Weights of a small transformer language model.
Size: 8 layers, MLP 512 SwiGLU, 6.69M parameters.
Each number is 128 + 24 x the weight over the matrix's rms, rounded and kept within 0 to 255. Layers, rows and columns count from 0.

# layer 3 MLP gate, 512x192, rms 0.138, rows 1-67, columns 0-31
[[171  92 106 105 124 127 130 148 131 162 104 132 122 118 104 118 127 164 153 141  57  99 117 148 105 102 164 129 141 124 110 151]
 [124 175 132 183 115 108 150 105 151 149 126 136 151 122 135 117 105 148 108 139 132 163 131 156 106 123 149 143 127 113  95 123]
 [148 103 113 121 100 145  85 113 108 148 138  50 136 100 108 173 100  90 115 119 166  85 146 131 128 123 168 159 119 108 155 180]
 [152 147 124 134 164  80 156 128 136 120 132 133 120 124 161  96 147 152  98 159 156 119 116 146 148 177 134 164 163 118 129  97]
 [ 97 130 153 157 135 131 111 123 124 104 124 145 167 102 134 109 136 196  84 140 138 154 137 145 113 147 125 134 136 138  96 128]
 [114  99 184 180 113 102 119 114  91 142 105 162 128 123 120 143 107 121 101 121 121  87 139 157 114 114 107 181 109 117 148  89]
 [147 107 120 114  99 152 112 168 138 113  90 100 126 137 133 131  72 119 116 168 150 122 158 122 158 110 122 123 130 137 118 132]
 [121 131 147 136 123 115 124 116 105 150 137 121 146 101 120 141 154 138 194 131 109 120 136 173 156 143 136 128 157 108 122 145]
 [ 92 111 104 114 148 130  98 138 143 100 132 133 130 155 136 146  90 113 140 150 139 138 155 110  85 103 138 153 130 132  82 102]
 [ 94 129 149 148 139 104 146 119  75 120  85 138 143 121 132 100 120 164 108 144 117 152 174 116 118 138 114 116 119 170 102 138]
 [147  97 101 159 112 123 138 144 162 132 127 153  80 133 110 113 103  92 114 159 139 119 131 142 145 116 111 142 154 138 133 147]
 [152 117 137 123 140  82 137 142 127 130  70 137 138  78 101 189 124 133  94 157 123 131 131 124 127  79 124 142 131 144 153 132]
 [135 169 136 148 146 176 112 118 142 187 128 135 122 142 115 123 132 153 120 124 128  81 155 121 140 104  98 104 158 127 142 121]
 [161 135 144 198 157 110 144  99  98 137 131 125 154  58 109 129 146 136 106 183 135 123 168 134 124 114 101 130 165 171 157 153]
 [126 158 162 150 136 105 121 134 109 109 126 135 125  81  97 119 187 105 121 138 118  93 180 122 174 125 152 151 100 122 132 125]
 [130 115 152 153 114 169 114 117  98 109  89  75 114 128 172  85 187 114 139 137 117 142 113 139 170 124 107 129 112 115 124 162]
 [156 133 108 108 181 101 182 145 116 136 109 150 138 181 150 150 127 131 157 151 121 135 155 146 154 125 121 157 114 108 133 190]
 [137 139 160 110 149  80 145 123  95 151 126 147 157 169 125 115 144 136 146 120 130 159  81  83  79 138 136 143 145 114 145 112]
 [143 110 133 140 136 121 127 114 122 122 132 171 142 121 143 128 144 221 133 141  82 129 118 102 121 147 132 150  74 107 105 137]
 [154 123 138 132 112 160 160 152 126 140 107 140 156 115 148 114 133  89 148 135 148 137 118 153 104 153 113 107 100 153 125 125]
 [147 100 131 136 112 103  77 119 148 109 122 102 150 139 154 121 179  97 135  84 125 152 151 134 176  94  81  77 133 194 154 122]
 [162 123 164 128 109 152 130 109 108 152 154 132 141 119 140 128 149 131 142 134 100 109 155 134 130 151 193 142  97 140 152  74]
 [120 135 120 111  95 141 140 108 147 123 125  95 153 135 131 134 101 154 130 130 114  77 145 159 109 147  88 103 156 150 161 138]
 [147 155 112 160 137  74 125 121 162  79 106 113 119 130 161 161 157 154 143 144 143 168 117 134 121 151 152 158 165 126 118 140]
 [156 137 106 152 101 130 125  97 173 140 120 137 147 188 127 152 119 100 118  99 143 132 186  93 131 126 116 124 154 138 174 152]
 [154 189  60 152 138 128 137 147 153 128 122 150 111 178 142 143  61 145 135 151  94 106  56  93 138 148 156  73  93  97 157 142]
 [157  85 127 125 138 143 153 138 143 134 132 115 123 147 113 129 129 114 113 137 152 133  81 154 114 129 156 105 107 118  78  90]
 [168 110 110 179 127 135 117 124 140 147 125 139 165  91 121 114 110 112 132 144 113 111 147 153 133 142 125 133 129 102 145 122]
 [123 158 148 101  86 129 170  95 127 114 107 119 163 150  83 122 140 178 116 128 161 138 170 115 179 119 102 125 113  69 120 141]
 [154 134 134 166 112 107 129 133 132 143 119 116  95 135 173 112 118 112 125 156 106 127 125 112 127 106 139 113 127 134 170 128]
 [127 137 121  91 144 172 162 126  64 134 115 130 172 106 120 155 119 114 133 109 118 120 133 142 165 118 118 100 143 138  77 109]
 [147 111  69 116 145 145  89 131  98 186 135 119 126 144 172 115  75  95 115 164 122  88 136 108 150 138 106 138 118 138  84 148]
 [161  93  80  90 150 119 106  99 119 185 117 105 145 166 123 118 139 119 109 121 113 141  90 110 102 127 111 130 171 160 116 149]
 [134 116 145  51 131 183 114  61 144 132 185 136 122 107 143 132  89 139 123  99 156 195 140 112 126 113 120 113  98 169 143 112]
 [101  72 110 163 145 180 148 146 152 101  65 159 134 158 149  94 133 133 140 141 167 123 119 133 134 168 130  78 144 114 156  56]
 [162 111 122 106 121 163 119 129 135 101 148 130 133 155 129 134 115 112 127 156 139 113 160 107 118 120 121 142 144 143 158 142]
 [ 90  62 143  81 103 142 122 169  95 149 162 132 122 182 129 155 125 149 110 111 130 133 127 123 136 155 141 133 139 172 108 120]
 [153 113 157 150 146 164 190 129  59 106 151 127 100 108 157 100 117 158 131 152 140 108 115 176 106 136 108 135 108 160 120 110]
 [121 112 117 118 127 153 104 145 119 113 112 103 134 156 133 129  91 134 152 147 119 112 132 145 118 167 126 127 124 159 143 118]
 [103 150 120 147 106 130 137 129 129 129 130 124 152 126 150 100 142 128 110 135  96 131 122 166 120 163 111 117 126 113 109 144]
 [155 106 146  91  67 109 172 130 128  82 130  91 115  94 118 145 116 136 110 108 151 107 119 121 129 125 137 164 125 127  93 141]
 [153 145 127 142 184 108 119 110 133 182 149 130  87 114 163 104 161 121 120 136 159 128 161 103 115 127 132 137 144 129 130 132]
 [132 105 141 117 139 112 125 133 113 112 121 116 171 159 145  87 156  88  88  96 177  90 117 153 153 142 155 131 100 132 150 149]
 [125 143 127 207  86 124 119 114 103 169 140 136 148 118 155 108 167 134  89 146 149 114 121 141 115 145 139 124 135 111  97 181]
 [168 146 110 150 105 134 112 169 122  98 108 117 149 150 137 138 115 158 109 133 127 128 158 137 159 153 100 113 100 113 150 158]
 [176 166 159 184 123  93 170  79 156 127  70 102 109  88 110 120 138 165 136 126 143 127 120 116 141 112 114 113 107 124 129 141]
 [119 156 146 101  91 123 153 118 121 131  82 104 100 142 142 150 152 131 152 161 131  91 134 119 124 132 131 131 124 144 124 125]
 [103 122  99 129 106 164  61  97 120 146 169 134 156 167 123 116 138  83 159 119 117 156 162 119 114 104 157 126 152 101 136 130]
 [ 90 106 108 136 134 105 103 149  96 118 177 144 140  83 153 179 132 127 136 139  87 156  99 118 141 150 110  81 149 128 137 167]
 [119 123 118 158 110 115 122 118 139 124 132 150 121  63 162 128 156 158 135 109 150 119  96 141 141  92 113 123 165 104 115 135]
 [136 131  78 151 154 108 128 126 122 109 122 146 118 195 136 148 162 176  94 122 100 161 116 143 128 136 144 115 102  95 135 135]
 [121 160  85  97  92 140 138 117 133 144 123 132 148 130 130 156 133 119 114 183 132 144 121 166 141 113 120 158 128 151 147 146]
 [120 149 122 131 179  96 101 134 168 147 128 177 136 127 167 117 200 145 137 118 167 131 118 100 131 116 135 132 113 131 110 135]
 [144 125 107 122 133 130 139 106 111 121 114 128 155 165 133 149 151 134 115 142 125 162 127 144 162 127 151 145 120 138 100  97]
 [126 141  67 163 122  94 136 126 135 127 130 150 106 133 163 115 132 107 164 138  87 115 147 139 143 103 140 113 167 140 120  98]
 [153 109 139 163 151 153 134 119 168 128 110 160 129 100 125 108 141  97 121 106 121 123 134 144 165 106 154 100 158 171 111 119]
 [105 181 114 134 133  90 121 137  97 162 119 108 119  93 159 156 125 144 154 128 138 127 112 120 126 104 100 150 117 155 156 117]
 [110 123 160 113 140 137 183 118  99 111 138  92 132 120 190 110 140 113 103 110 133 149 141 140 124 158 114 126 143 124 134 145]
 [160 129  90 152 141 143 152 153 170 140 159 142 139  96  71 136 126 141 124 113 112 167 150  88 114 111 156 119 162 137 104 142]
 [117 158 113 107 139 145 135 117  80 152 123 126 186 139 161 108 141  96 145 165 100 148 116  99 116 116 123  88 104 150 153 135]
 [ 94 131 148 128 140 144 123 135 143 105 143 146 170 121 126  93 146 118 157 155 106 165 132 106 182 160 168 128 137 139 125 157]
 [107 161 119 107 168 129  63 134 118 150 100 141 155 144  81 129 126 158 150 143 127 152 134 104 100 137  98 116 143  97 142 136]
 [122 104 103 132 138  61 172  87 119 129 164 118  86 134 133 157 107 122 138 143 167  89 117 179 132 135 161 132 158 127 126 135]
 [ 86 137 112 153 101 123  76 118  73 105  80 123  96 154 144 113 173 108 139 129 141 130 101 105 114  79 169 163 155 124 105 110]
 [147 139 113 182 147 106 113 117 108 125 163 132  96  90 119 156 129 134 123 134 127 160 111 137 172 149 101 122  92 162 178 157]
 [102 130 141 160 131 109  98 102 141 148 128 129 134 116 141 149 104 137 113 156 140 144 135 156 129 136  98 120 150 139 164 123]
 [113 136 124 148 136 105  88 121 183 136 101  94 126 129 170 146 101 162 164 125 110  83 178 118 111 137  79 147 162 106 137  98]]
# layer 3 MLP up, 512x192, rms 0.145, rows 1-67, columns 0-31
[[116 136 137  99 143 170 132 128 115 113 139 150 120 147 129 146  91 196 155 128  91 135 106 166 162 142  98 127  85 129 128 113]
 [136 123 159 150 154 146 127 150 115 126 126 143 124 162 119 137 148 150 141 123 164 120 161 158 152 113 125 193 150  94 117 148]
 [135 144 135  91 110 150 112 103 109 110 125 202 146 102 125 127 125 127 133 101 140 118 151 145 117 148  86 137 143 165 131 151]
 [175 133 120 135 164 136 153 131 113 119 101 154 118 133 154 141 152 179  96 117 152 135  87 129 142 149 139 105 137 112 145 116]
 [163 164 135 111 112 143 122 136 142 150 107 125  84 114 107 122 156 126  99 153  96 109 108 140 117 113 120 131  88 142  96 125]
 [122 176 106 128 147 158 107 141 123 156 157 100 133 122 150 163 132 138 124 159 145 171 121 133 125 139 170 141 132 194 139 125]
 [111 151 133 102 118 153 124 115 134  75 147 118 133 108 165 154 121 124  97 153 118 116 104 163 130 116 143 133 139  96 133 120]
 [114 134 167 114 118 103 159 114 127 122  98 150 109 147 172 132  94 136  50  82 133 128 110 119 157 156 149 103 113 143 119 120]
 [165 127 149 153 150 107 126  93  86 125 148 112 124 137 119 127 147 143 152 113 113  89 149 131 138 117 109  78 126 139 124 112]
 [144 140  97 114  82 133 104 129 154 124 154 117 109  91 131 167 140 106 142 142 120  93  90 152 160 104 145 138 152 126 159 150]
 [133 122 126 135  93 108 151 133 150  81 149 125 121  84 132 113 134 152 157 123 137 128 123 134 141 136 114 112 104 137 136 155]
 [122 112 146 112 152 107 131  90 130 148 139 136 110 149 151 170 106 159 167  76 106 112 163 106 100 116 150 124 149 132 115 145]
 [114 110 131  93 123 114 151 111  85 111 130 112 123 140 109 130 138 106 127 126 120 149 132 104 138 139 137 116 102 121 132 121]
 [131 122 141 125 148 147  91  97 105  85 103 131 144 140 167 139  86  97 120 104 135 128 161 140 102 123  90  96 159 127 184 141]
 [136 139 115 149 161  98 123 107 108  99 119 107 135 153 105 161 148 141 171 155 140 134 152 176 170  99  87 150 115 127  82 159]
 [122 168 108 104 160 123 107 119 130 120 159  91  90 116 101 139 122 141 115 137 164 139 137 138 132  98  93 120 157 140 109 184]
 [110 149 121 115 122 119  97  84 144 164 120 124 153 140 144  88 113  85 135 150 125 126 172 161 134 140  98 128 122  86  58  98]
 [103  92 145 167 114 132  88 132  97 116 152  99 113 140 146 108 155  96  90 108 108  86 132 222 137 103 149 101 111 101 154 146]
 [148 114 135  88 117 104 115 166 151 116 123 119 157 152 161 128 144 149 144 120 187 150 152 120 117 142 161 120 119 137 133  95]
 [ 99 112 120 152 153 140 163 160 160 109  64 109 155 141 114  93 184 100 160 145 102 145  96 136 130 135  74  91  80 129 130 153]
 [115 111 157  99  91 149  92 128 124 100 111 154  99 153  99 111 116 132  95 141 141 139 114 159 141 103 113 141 116 136  46 130]
 [139 112 107  95  68 137  94 128 127 153 127 164 143 140 141 111 106 138  99 114 149 100 167  77 126 122 126 150  88 121 110 136]
 [120 108 138 141 118 102 132 150 125  61 112 145  72 135 154 139 146 108 122 105  99 115  97  53 155  85 136 125 117 145 111 123]
 [126 120 150 139 117 131 115 119 105 158 131 111 152 103  80 136 140 129 156 121 117 133 121 142 132 154 116 132 106 123 103 156]
 [ 88 107 135 182 114 149 118 138 128 114 133 147 137 118 148 117 131 123 116 110 131 140 146 154 136  90 117 150 139  96  93 139]
 [ 68 103  96 124 121 118 189 175 101 124 143 125 110 138 161  86 173 114 119  92 118 151  91 133 100 168 123 139 119 106 135 160]
 [136 119 166  82 149  97 118 115 110 157 147 112  88 163 124 142 145 123 127 157 156 137  80 163 116 179 137 143 128 131  97 120]
 [129 137 112 117 138 124 143 117 139 115 164 130  95 159 155 128 172 118 133 126 147 141 104 124 122 157  97 101  98 172 117 146]
 [ 88 110 118 133 148 141  85 143 123 126 145 142 116  91 140 111 137 164 117 135 114 131 101 158  83 116 145 129 123 161 146 116]
 [124 193 153  92 133 116 155 163 125 110 135 114 158 105  91 110 123  90 126 104 113 149  97 128 130 132 138 125 106 125 163 112]
 [145 147 109 113 133  82 139 131 114 133  66  88 160 108 135 124 150 140 122 116 149 129 125  63  94  59 110 171 151 111 141 117]
 [150 162  98 185 124 178 175 146  87 171 148 117 100 133 126 112  97 121 127 137 123 147 132 150 157 144 132 156 152 137 143 140]
 [109 124 140 174 118 102  91 144 160  86 181 108 155 123  99 114 156 118 133 106 170 117 119 127 136 122  98 119  88 127 127 112]
 [145 105 103 119 106 154 123 208 108 155  87 169 148 141 123 119 101 124  89 140 120  84  97  93 163 113 141 144  98 105 128 114]
 [ 92 115 149  77 130 113 131 129 134 107 116 136 108 130 114 117 135 126 118 125 109 131 167  93 152 114 134 132 137 136 125 147]
 [151 124 163 126 158 150 126 123 172  87 146 121 163 124  93 107 131 105 116 138 197  99 130 113 139 148 125 165 163 125 194 139]
 [133  62 107 129 103 152 125 132 137 175 173 112  93 142 138  80 143 143  84 129 150 120  97 146 127 108 161  99 146 128 126  99]
 [ 89 120 119 109 167 140 160 122  61  80 152 143 129 133 128  77 132 171 112 172 129 116 130 154 118 111  96 145 104 138 155 130]
 [159 166 137 118 111  81 225 109 107 138 139 111 129  98 104 120 144 144  83 105 164 116 134 125 135  98  89 130 132  97  95 105]
 [132 170 148 139 167  53 124  82 103 143 125  60 122  99 123 131 119 140  94 100 137  94 158 100 119 150 128 121 102 134 122 102]
 [161 125 120 138 103 155 126 132 130 113 151 122  94  66 159 110 149 123 140 132 132 139 150 119 137 133 158 159 114 142 108  83]
 [100 127 100 106 155 159 166  91 127 109 180 101 155 110 106 139 157 166 162 104 117 182  89 103 149 123 144 148  81 154 161  93]
 [152 168 142 110 130 158 127 140 119 151 126  64  96  97 123 101 138 180 172 115  71 136 149 155  83  96 158 114 118 149 127 130]
 [143 124 128  91 113 123 187 136 127  82 151  94 112 127  91 123 134 138 135 119 129 118 146 110 110 124 102 150  94 139 194  67]
 [118 126 130 153 115 118 145 152 132 111 122 145 138 168 121 126 128 135  84 111 151 111 115 117 144 108 119 148  89 119 124 128]
 [132 121 103  74 182 137 120 188 130 135 117 126 144 150 138 167 132 135 137 131 116 112 146 130 130 164 127 130 145 145 169 147]
 [119 137 151 125  64  95 137 113 147 153 121 155 160 139 121 118 137 133 140 148 151  83 105 134 170 143 106 160  96  96 150 122]
 [164  73  90 125 101  69 120  99 140 137  74 123 105 175 128 108 124 141  94 134 145  63 145 142 121 160 106 113 173 131 122 123]
 [135 140  93 159 175 131 161 139 146  96 101 149 153  85  96 113 107 117 128 145  89  98  90 139  95 124  98 103 206 103 156 136]
 [159 189 145 148 134 101 131 177 132 112 146 150 138 123 135 121 113  76  98 123 148 125 113 123  97 145  59 152 150  94 107 128]
 [ 97  99 130 112 165 117 130 154 127 156 103 112 156 121 154 126 136 110 129 137 109 114 147 145  91 133 146 117 150 125 166  83]
 [153 129 127 133 145 144 100 147 147 171  81 133 179 149 142 101 139 142  97 107 103  97 122 107 122 148 160 140 143 110 126 146]
 [147  88 116 138  97 136  82 129 123 129 114 116 123 139 135 112 139 103 114 116 105 163 144 110 154 126 128 137 103  94 145 123]
 [133 137 115 114 135 187 119 137 106 132 113 105 118 112 112 140  89 118 103 164 173 128 113 117 108 117 101 146 127 132 136 130]
 [134 108  96 116 104 122 116 112 146 134 134 104 167 110 147 134 146 120 125 116 135  93  99 142 141 172 125 168 182 133 193 113]
 [ 96 125 142 133 118 109 176 114 106 115 131 114 134 175 109 147 125 154 131 133 149 120  93 125 122 166 113 157 104  74 130 154]
 [124 112 123  78 151 108 115 119 138 116 115  75 124 154 146 133 124 146 169 121 126 154 115 145 125 129 134 113 130 120 161 151]
 [138 124 170 139  98 120 155 117 123 140  97 125 110 178 120 112 107 108 136  99 146 112 169 110 147 157 120 109 139 134 126 105]
 [104  98 136 145 139 104  82  85 121 129 156 179 145 127  91 116 145 158 112 139 159 113 145  83 150 134 129 116 147  98 116 121]
 [121 166  94 156 124 113 118  98 151  80 108 120  98 149 119 134 141 128  98  99 112 127 145 147 122 113 111 132 157 162 156 151]
 [109 140 171 133 183 137 143 154 131 122 150  74 130 114 131 128 102 116 105 157 158 129 123 152 155 138 153 172 159 106 117 136]
 [134 115  99 106 147 147 121 150 166 106 162 119 105 137 139 144  92 138 136 136 140 120 181 143  64 154 168 122 160 155 121  97]
 [139 153 148 141 152 155 118 174 126  69 169 163 124 138 138  77 114 122 162 102 168 130 167 133 134  96 109 128 136  85 162 114]
 [162  91 118 154 119 118 125 120 126 146 160 129 152  93 137 115 149 138 142 112 112 119 128 154  96 149 147 112 130 129 121 118]
 [149 183 147 155 174 129  98 139 111 178 133 126 157 116 127 110 121 130  92 116 138 135 160 152  88 111 139  87 109 129  90 108]
 [130 127 142 124 119 129 106 137 138 147 115 123 129 116 139 139 138  96 165 153 137  89 104 115 111  85 179 112 102  93 121 121]
 [126 118 146  97 128 140 107 129 100 116 162 100 107 119  59 127 158 153 108 136 143 153  86 151 128 135 156 114 160 151 122 159]]
# layer 3 MLP down (transposed), 512x192, rms 0.117, rows 1-66, columns 0-31
[[115 140 116 157 100 117 145 115 131 105 102  60  97 134 150 102 141 136  85 149 142 108 124 170  98 116 139 177  85 118  98 104]
 [139 124 121 163  73 154 145  97 121 140 137 142 153 183 134 101 112 133 116 129 155 117 128 110 127 116 109 143 158 149 148 108]
 [184 130 143 138 120 176 187 158 132 130 125 143 131 155 116 169 121 127 145 111 103 131 120  93 153  67 132 136 131 151 112 123]
 [100 100 116 137  78 148 105 126  77 130 150 117  94 110 114 124 106 136 104  86 116 158 157 142 105 159 134 151 169 133 135 144]
 [150 161 135 122 174 125  97 114  96 154 113  79 170 144 136 100 117 157 134 149 104 141 108 134  93 120 139 100 136  87 154 129]
 [144 136 123 163 122 157 114 121 138  86 149 114 120  84 160 138 112 144 140 123 123 164 139 104 118 125 141 110 134 137 105 114]
 [120 129 111 147  90 145 122 115 133 146 151 137 114 134 130 162 140  53 167 117  93 132 136 156 130 106 120 119 114 118 117 160]
 [138 136 110 151 145  73 168 105 122 118 159 152  99 108 138 121 168 126 147 154 127 136  92 186 127 117 119 115 140 117 149 125]
 [104 131 118 106  92 133 109 109 170 121 149 121 149 136 171 120 131 128  81 150 160 141 114 111  61  92 138 149 149 109 145  92]
 [164 130  98 143 103 125 150 133 174 163 151 146 177 139 116  93 149 139  52 135 143 107 118 132  77  84 129 152 154 158 144 130]
 [147 141 115 111 173  94 172 131  98 159 113 149 147 140 122 121 111 141 141 118 126 110 150 140 130 136 145 150 128 118 156 125]
 [ 94 143 120 136 135 135 144 131 139 108 151 140 142 131  89 137 102 155 137 119 170 147 154 140 101 138 112 133 174 143 163 118]
 [145 124 125 131 155 140 113 127 120 141 164 158 133  94 161 104 124  64 139 140 128 102 102 127 119  76 119 126 108 153 112  87]
 [129 108 151 147 149 118 129 133  88 119 101 141  92  91 138 135 121 145 122 158 161 128 153 130 155 145 164 132 111 196 155 132]
 [124 105 128  84 124 102 136 107 119 139 119 156 142 104 135 121 111 119 168 122 103 132 139 157 131 124 118 148 102 142 149 171]
 [106 130 115 156  76 147 112 125 120 100 156 139 142  99 127 169 147 181 134 161 122 126 162 140  94 118 104 107  94 109 148 147]
 [162  66 170 134 165 149 141 149 145 171 132 165 129  97 142 175 113 131 128 149  93  92 182 110 147 166  96 100 101 140 148 129]
 [106 126 138 125 130  96 142 103 124  90 174 144  96 127 132 138 155 114 178 161 122 139 158 158 141 104 157 115 115 153 144 138]
 [ 88 189 141 129  89 112 140 108 130 130 112  94 111 121 129  97 121 159 113 144  73 144 137 139 123  91 108 153 129 149 156 156]
 [124 102 128 128 155 135 192 118 117 136 125 108 121 136 145  59 124 174 107 150 161 101  88 123 136 129 133 160 145  87  72 134]
 [ 88 129 125  94 119  89 153 111 103 145 146 147 148 134 128 107 122 121 143 153 117 133 175 137 140 156  94 134  94 146 123 123]
 [ 91 149 148 146  84 135 141 139 162 144 122 136  96 133 122 136 118 141 135 114 109 110 127  98 160 105 110 133 109 138 150 149]
 [115 161 117 156  79 118 143  85 185 150 121 152 154 122 161 103 111 137 114 160 153 146  46 172 120 130 129 120 120 131 137 129]
 [143 167 156 121 146 116 169 164 150 107 107 144 131  89 146 120 124  51 128 101 124 150 139 149  66 159 133 116 106 102 136 114]
 [139 120 139 141 105 123 157 157 134 145 172 115 161 157 140 128 136 125 139 165 116 143  97 115 129 130 124 107 124  92 130 122]
 [130 110 127 148 107 107 117 120  61 142 130 106  96 134  93 106 135 134  77 133 134 136 105  83  77  83  86 110 125 108  98 140]
 [145 129 160 120 120 164 109 104 148 133 142 130 138 173 123 172  97 155 108  85 113 122 113 125 113 165 116 125  95 128 164 126]
 [116 133 144 140 148  81 223 140 111 132 128 115  75 151 145  95 140  84  93 114 122 118 107 137 104 119 104 156 128 173 132 141]
 [146 153 145  99  59 100 173 149 102  97 107  77 135  87 110 121 128 123  68 132 105 144 124 133 156 148 142 117 130 125  94 138]
 [126  63 125 168 132 105 141 128 100 104 126 131 129  76 130  99 132  76 114 156 180 167 119 114 113  85 129 119  47 140  71 176]
 [130 108  75  98  71 151 138  95 111 127 130 100 117 128  84 144 104  95 128 104 118 160 102 128 161 106  84 103 111 134 100 149]
 [ 91 149 132 155 161 115 132 101  55 148  95 111 110 141 121 137 158 100 128  98  99 142  91  93 161 171 128  96 122 126  91 131]
 [119 155 133 164 103 143  97  87 117 127 123 148 128 141 139 123 120 153 136 150 142  71 133 132 147 152 151 125 160 150 108 129]
 [ 89 140 126 203 142  74 148 165 100 102  90 107 109  99 153 129 169 197 127  81 154 144 152 125 192 152 132 172 148 116  87 187]
 [138 140 108 147 113 127 108 107 133 192 131 116 121 149 140 119 132 105 136 122 128 152  95 127 142 109 114 109 128 141 147 112]
 [ 86 123 128 126 157 178 123 133 151 185 125 180  98 137 122 146 130 130 158  31 122 140 135 127 120 140 169 145 179 137 102 120]
 [ 93 115 120  96 117 104 165 147 115 173 105 142 151 106 122 151 129 174 152 134 145 114 171 109 148 142 119 105 130  72 204 121]
 [ 99 112 134 131 108  93 108 115  59 148 106 134 111 146 112  74 133 125 130 113 135 133 125 127 113 147 128 143 151 117  58 107]
 [190 116  92 163 144 155 113 143 177 185 140 168 149 169 144 124  87  77 139 128 163  79 111  88 144 123 124 153 129 127 133 130]
 [144 134 106 143 164 151 129 129 146 133 125 144 112 146 114 131 169 120 146 127  99  80 124 133 106 139 138 137 157 179  77 158]
 [107  88 126 120 134 134 137  88 105  81 126 147  90 153 104 167 119 132 149 123 109 112 167 137 120 174 100 121 114 109 131 136]
 [ 85 149 123 111 130  78 120 116 126 127 106 135  98 146 140  86 117  90 156 133 119 150 174 113 101  87 146 119 120 109 121 133]
 [151 128  94 117 149 107 165  74 132 145 110 140 151 114 127 161 161 133 138 137 127 126 156 132  96  84 116 153 134 159 110 108]
 [ 93 104 160 147 146 114 135 125 131 130 146 129  67 168 103 127 138 144 158 123 149 135 148 130 133 161 108 114 134 191 113  82]
 [166 158 131 134  89 140  89 147 149  82 131 105 143 129 163 130 164  98 139 153 111  86 156 134 103  94 148 129 104 138 112 124]
 [114  82 157 102  74 150  88 144 142 144 130 115 107 166 181 133  99 133 125 149 163 122 177 150 120 126  98 168 119 187 121 151]
 [ 73 131 103 124 165 121 120 171  95  99  97 123  97 119 125 135 153 135 130  93  97 123 129 143 130 118 190 129 121 132 135 116]
 [130 131 145 102 119 112 100 118 184 154  82 143 140 144 166 118 110 163 150 149 139 134  53 101 128 125 144 163 118 183 156 128]
 [154 110 163 138 115 115 165  79 159 111 145 173 112  92 125 122 135 114 113 107 164 142 149 146 127 186 163 124 129 151 123  85]
 [141 114 156  79 130 122 155 130 111 147  86 137 133 168 126 129 137 100 146 128  87 109 132 130 136 115 136 133  91 106 144 129]
 [100 146 150 119 117 135 161 120 142 139 158 120 174 111  85 119 145 105 122  98 133 112 115  84  84  98 104 147 135  92 105 135]
 [117  80 182  90 192 130 125 159  99 129 146 127 137 115 142  94 141 116  91 167 132 140 142 152 160 104 171 127 147  95 131 105]
 [101 162 124 143 158 107 124 153 120 118  95 138 164 145 124 127 135 111 114 119 154 128 139 105  59 106 142 137 117 150 136 137]
 [141 139 135 152 145 106  91  99 160  87 154 134 131 134 140  98 157 141  83 129 150 121 136 146 100 145 144 137 138 113 134 106]
 [166 104 135 138 134 136 136 132 109  92 116 160 124 129 119 139  97 129 140  77 144  98 142 160 104 160 156 127 158 134  84 130]
 [ 99 112 125 128  88 126 127 104 147 148 163  91 141 122 156 106 166 132 104 198 110 117 100 106  83 115 149 128 112  98 155 120]
 [148 125 138 142 110  77 176 152 100 107 132 119 100 107 154 114 118 114  83 145 119  70 118 123 133 156  90 118 168 126 120 119]
 [142 169  83 119 137 141 119 128 113 106 100 104 120 149 138 128 149 124 102 101 141 100  93 122 100 114 127 169 128  88 124 164]
 [206 187 101 173 129 142 129 110 129  93 141 128 134 182 144 132 123 116  83 118 119 124 146 125  91 141 132 165 158 164 107 101]
 [113 134  94 152 124 128 109 115 124 113 115 157 132 100 151 133 146 140 149 162 150 114 154 126 112 110  60 147 122 126 143  84]
 [151 123 115 113 137 146 115 101  97 139 154 171 123 135 132 121 187 118 129 160  95 140 135  83 143  78 118 105 136 117 134 116]
 [153 122 128 107 170 133  91 124 152  89 115 139 173 139 135 109 103 117  96 114  95 175 109 120  84 128 140 152  99 109 124  98]
 [154  82 188 131  99  95 149  98 163  95 155 159 119 138  61  82  94  96 101 144 118 146 135 106 157 155  85 102 151 104 109  99]
 [126 108 140 146 168 135 139 157 142 134 153 187 127 135 114 121 145 167 139 122 139 149 156  78 151 175  99 127  97 164 187 150]
 [146 149  85 108 137 136 145 149 161 108 133 144 144 121 112 170 162 159 100 108 127 114 127 136 158 148 152 144 106 122 118 121]
 [ 97 109 144 122 128 124 129 127 119 154 173 142 140 100  96 103 127  98 154 133 139  90 119 137 105 127  93 140  93 110  87  96]]